Each number is 500 + 40 x the weight over its row's rms, rounded and kept within 0 to 999. Layers, rows and columns count from 0. Numbers have three digits each. The size before them is the row's rms in percent of the matrix's.

# up: layer 8 MLP up, 640x320, rms 0.0692, rows 332-340, columns 0-159
# down: layer 8 MLP down (transposed), 640x320, rms 0.0468, rows 332-339, columns 0-159
up332 097:439556572538574483459541492494443452376473454482489493578494494405503544532426541437430503526454465439518466553519487513563470530424484453556490561498552518562518455493514486506455433509513500490514456445488479501545570474500490514519561545496561499506525500481488477511415575557464536462509519513492516515512564461526526484514518520461508505523479459482607506536528498462422466502472502501552429468493567452513484449528524523597481515536517471405458493493464449535463517454495421
down332 094:486510429481448525479496529473511547551508482501466466547560515502559506439612452544556477467492562538492487477411526488422409534508549559531517448460520528540500540458512553462537454487564468468527523538453551494544437547488463512413457527495507529508550494553508530582524480479527473472582454516494541451462492580465578492499462479563437478489523501482548564468554431492527494550503436420503523491511463479420533549497488468466545457496497576471532451525402481416553531489542527
up333 091:507527471543431421496501506492433429506467465461527524630498495531400491548462508512504422507515456423544424533488462474459465445553509529498501537533516485491460464472545519513397491517488498463505547525495538595510443521549459474512567439447476578499541434448494510519518520454570489509551504478514519498497473474528523513504508501558459408542535577536517537637506565476400481531468477504497469548519568488557497558481475495498579463534454497448510543487535543545485433463436514
down333 082:482532499530489535519468471501444483482503449551542542484518483480458507494564467572534535456582477462495534467502464456585540503521556476444472496436434487540582518508447517515623527431533565503418479510501434496460573533470533495456525503511463515482502496543474524511558522521513548468488504563501459500455545577451510535518478557538466536470559483495492445456425474463458485531477485474482522531555448561512500498510527503581489556412489347504505506515538448465473508528433574
up334 101:427487537471460581519505518527495408447482470519576535564408520449412496475488486523520506491526530514510460480433570488395433601496506558555525555457510485510517533511497465473465527439515535490526429475449511538462491448487445449458560574451489457534503487480467510468532464544465476513607530490474550440507512552507525529495527544478470500506483493401536445516535525530538531516443498432474523532502525463494492496488459525552556476523483533441519499469389459477512494464494421
down334 100:480516499549569455490513502469505545469503507528505458468526500467515505525500554508535492505473483557528506422538530471513515382535457526473535492524583405520482465490455488483469555524510448472571494455606510473469482471521480516551520473466442527504559541526504581457501534461458486500533454483450501595442492463521451497478459548497479500486462570483420529536539493479481522561553492531498523405506492538491452550586526525493455595550472529535550524483540459470456521476452536
up335 102:523492489491505514527516498453460455511492477502491550490507573508501533510463509524521449511495564538416513427509454475437468495473471435481476501412571510430467502569519429466468499500506512540520543426466523544495494556495488517436542491545532534528553497440470461542512507512542487593551448482525502444478524575540546448576500471513519515518508502524444431556573454525475484474529477453530489468485512533503486477558512537592492491505455522457578561510460501557473531478491499
down335 106:522501535522424449505557608506439477478472468436477537500492535525502493473475400445592502517472545458429634389399537530471491416442477525551457460460467552464523516538538498532461392512491474545494519571499523467524545616512518539486541473523542471439490446540511502521541467484458501493557479501469452507452448506445503548470417485508581467501472591569517459458517510543524509439489511516504460513506549475469490527483531523508495490500474475492529513578435468428477471530485547
up336 113:464547461592461448532535611436501496443457483539436527499506535505530510518448458519509449564503576548461429518496469504536540534515470416521485586527536405483579474548523548443474515499549504431501491503406542509469483460489464414414562495550521528486481493481462420478426554528505483530450526500453522498528490477532533546492479508439453530448445434444506455531549452528504511534500469537540448453469513525567504437555506582498451523505524527477499480524466510463478460534498475
down336 122:536521505511463503457621514453440581523475491458472529471533473545492492487447452455425505529492484457514493472546528447559520519457452488520449521469511476465509505476448468557491522459513501520500462481499536511524542492468521460523513454387523532566442501518476478480546467551474451574468495461539476537508537537497564466518474529488551519476498447475535521467460538579469508563481496478542480503496492449511430494588601544485474567488504505487488541520530501487571496495438473
up337 108:445526526472466488529542460455440496484495492436500480523483512499521458515415456465555525558465451467503510508490475544483550429426540501442510508503488507552505480494560525467477393570476493522552522476485485498497507507591416527476459477472455590488503603525549557446529478537543467433536488504477531420484511476482527568433480512429530486429524524498478474502485443547523559490493511488504553505507533523428424474483454565527484503533466501522504479465522514476490522525412483
down337 110:638537462479489488478445472550407571512571532498529518480503512493499497503450492541516481500483511518520425497491454529473510435421500512538426497584453504541514485482490545491534443454468446509484481483475505428532527489515539543559490513482473552491489532494478546542577468452555381479522473489442468530550464534602527490502558473535496578593460525439500517482479504513500428487432467485561445497484524433480428512519512526493568575497562386498461438457554494523505459462437520
up338 105:501537493468398485499582523498460409502364537534502410510489459527480505473450485535587451524519549430501501464581455403522520544507501535543558514515544560430483531540509502493410501531534479521511466438525508508466527506479463492447466544486483472531521520510521469452526458549498430510488507519504520459525550463461485440501504476480480467471537444487494567539547523482497573549492501500552573507503507433522503518498456587573481541408444505455483547486515577490480536487478545
down338 104:456558507424513370499513538567547543518471488536483578573584495520513475539492470485503576498441580546497480491514497527530532508464505498555535600537459474531553499504452537396486513516499512519580468449511505507552428472463480505502464537511476436486539516553541507453476527484489548463486523495485501503484440477557420528502480534565481534516506506514528510530564500511519544493589502407507520486523542450500533552504508458548507469515503470509535490464440454475493478512494511
up339 102:525558490497450598558496560477462529487533515451528469507502496532535529488470488481528503453504514489484466492513516479458510514484477456526481529497556487474509531510568458499398526496510544431528527514562537464500497431497503450488554520474454536581557490539505460494442460504494503467475490503492424493533513558510521444422472463521496462511569513505499456557524512433512514503496478493492503599427550391529454535522567570556459524455525521480561517463595515472482554444468538
down339 099:517511491544546521457488462472460468403485601562530487542520490538460452507515439518528531519435450504549529477508464519511512408537566504538534533516490446574511467434557525458486478521498496453486481472508554519440524511498497506517462510532446517458501505487449523488540531483481464487530567518502458560472493481476461512583455484511493541479490555490539575500436509524559489563501484421472453510512451453455510461488424510424511469479492443471461526472491498584509508530491449
up340 096:536570507487377496502519532399511559491505458456500425483462497562465567450445492452477510522492506445485437540504484504528522473501514458536436560520530460519613507488532551466560501574464530494477515545536504496468470603540532518434507541510561471482524446490545575431531471473521502491536426523523465448541557502449504467472498485508456478500497444496425506461543497548481580468507439505474551492515495498521519526505506485489523524506506492431486531459533504486483483506488519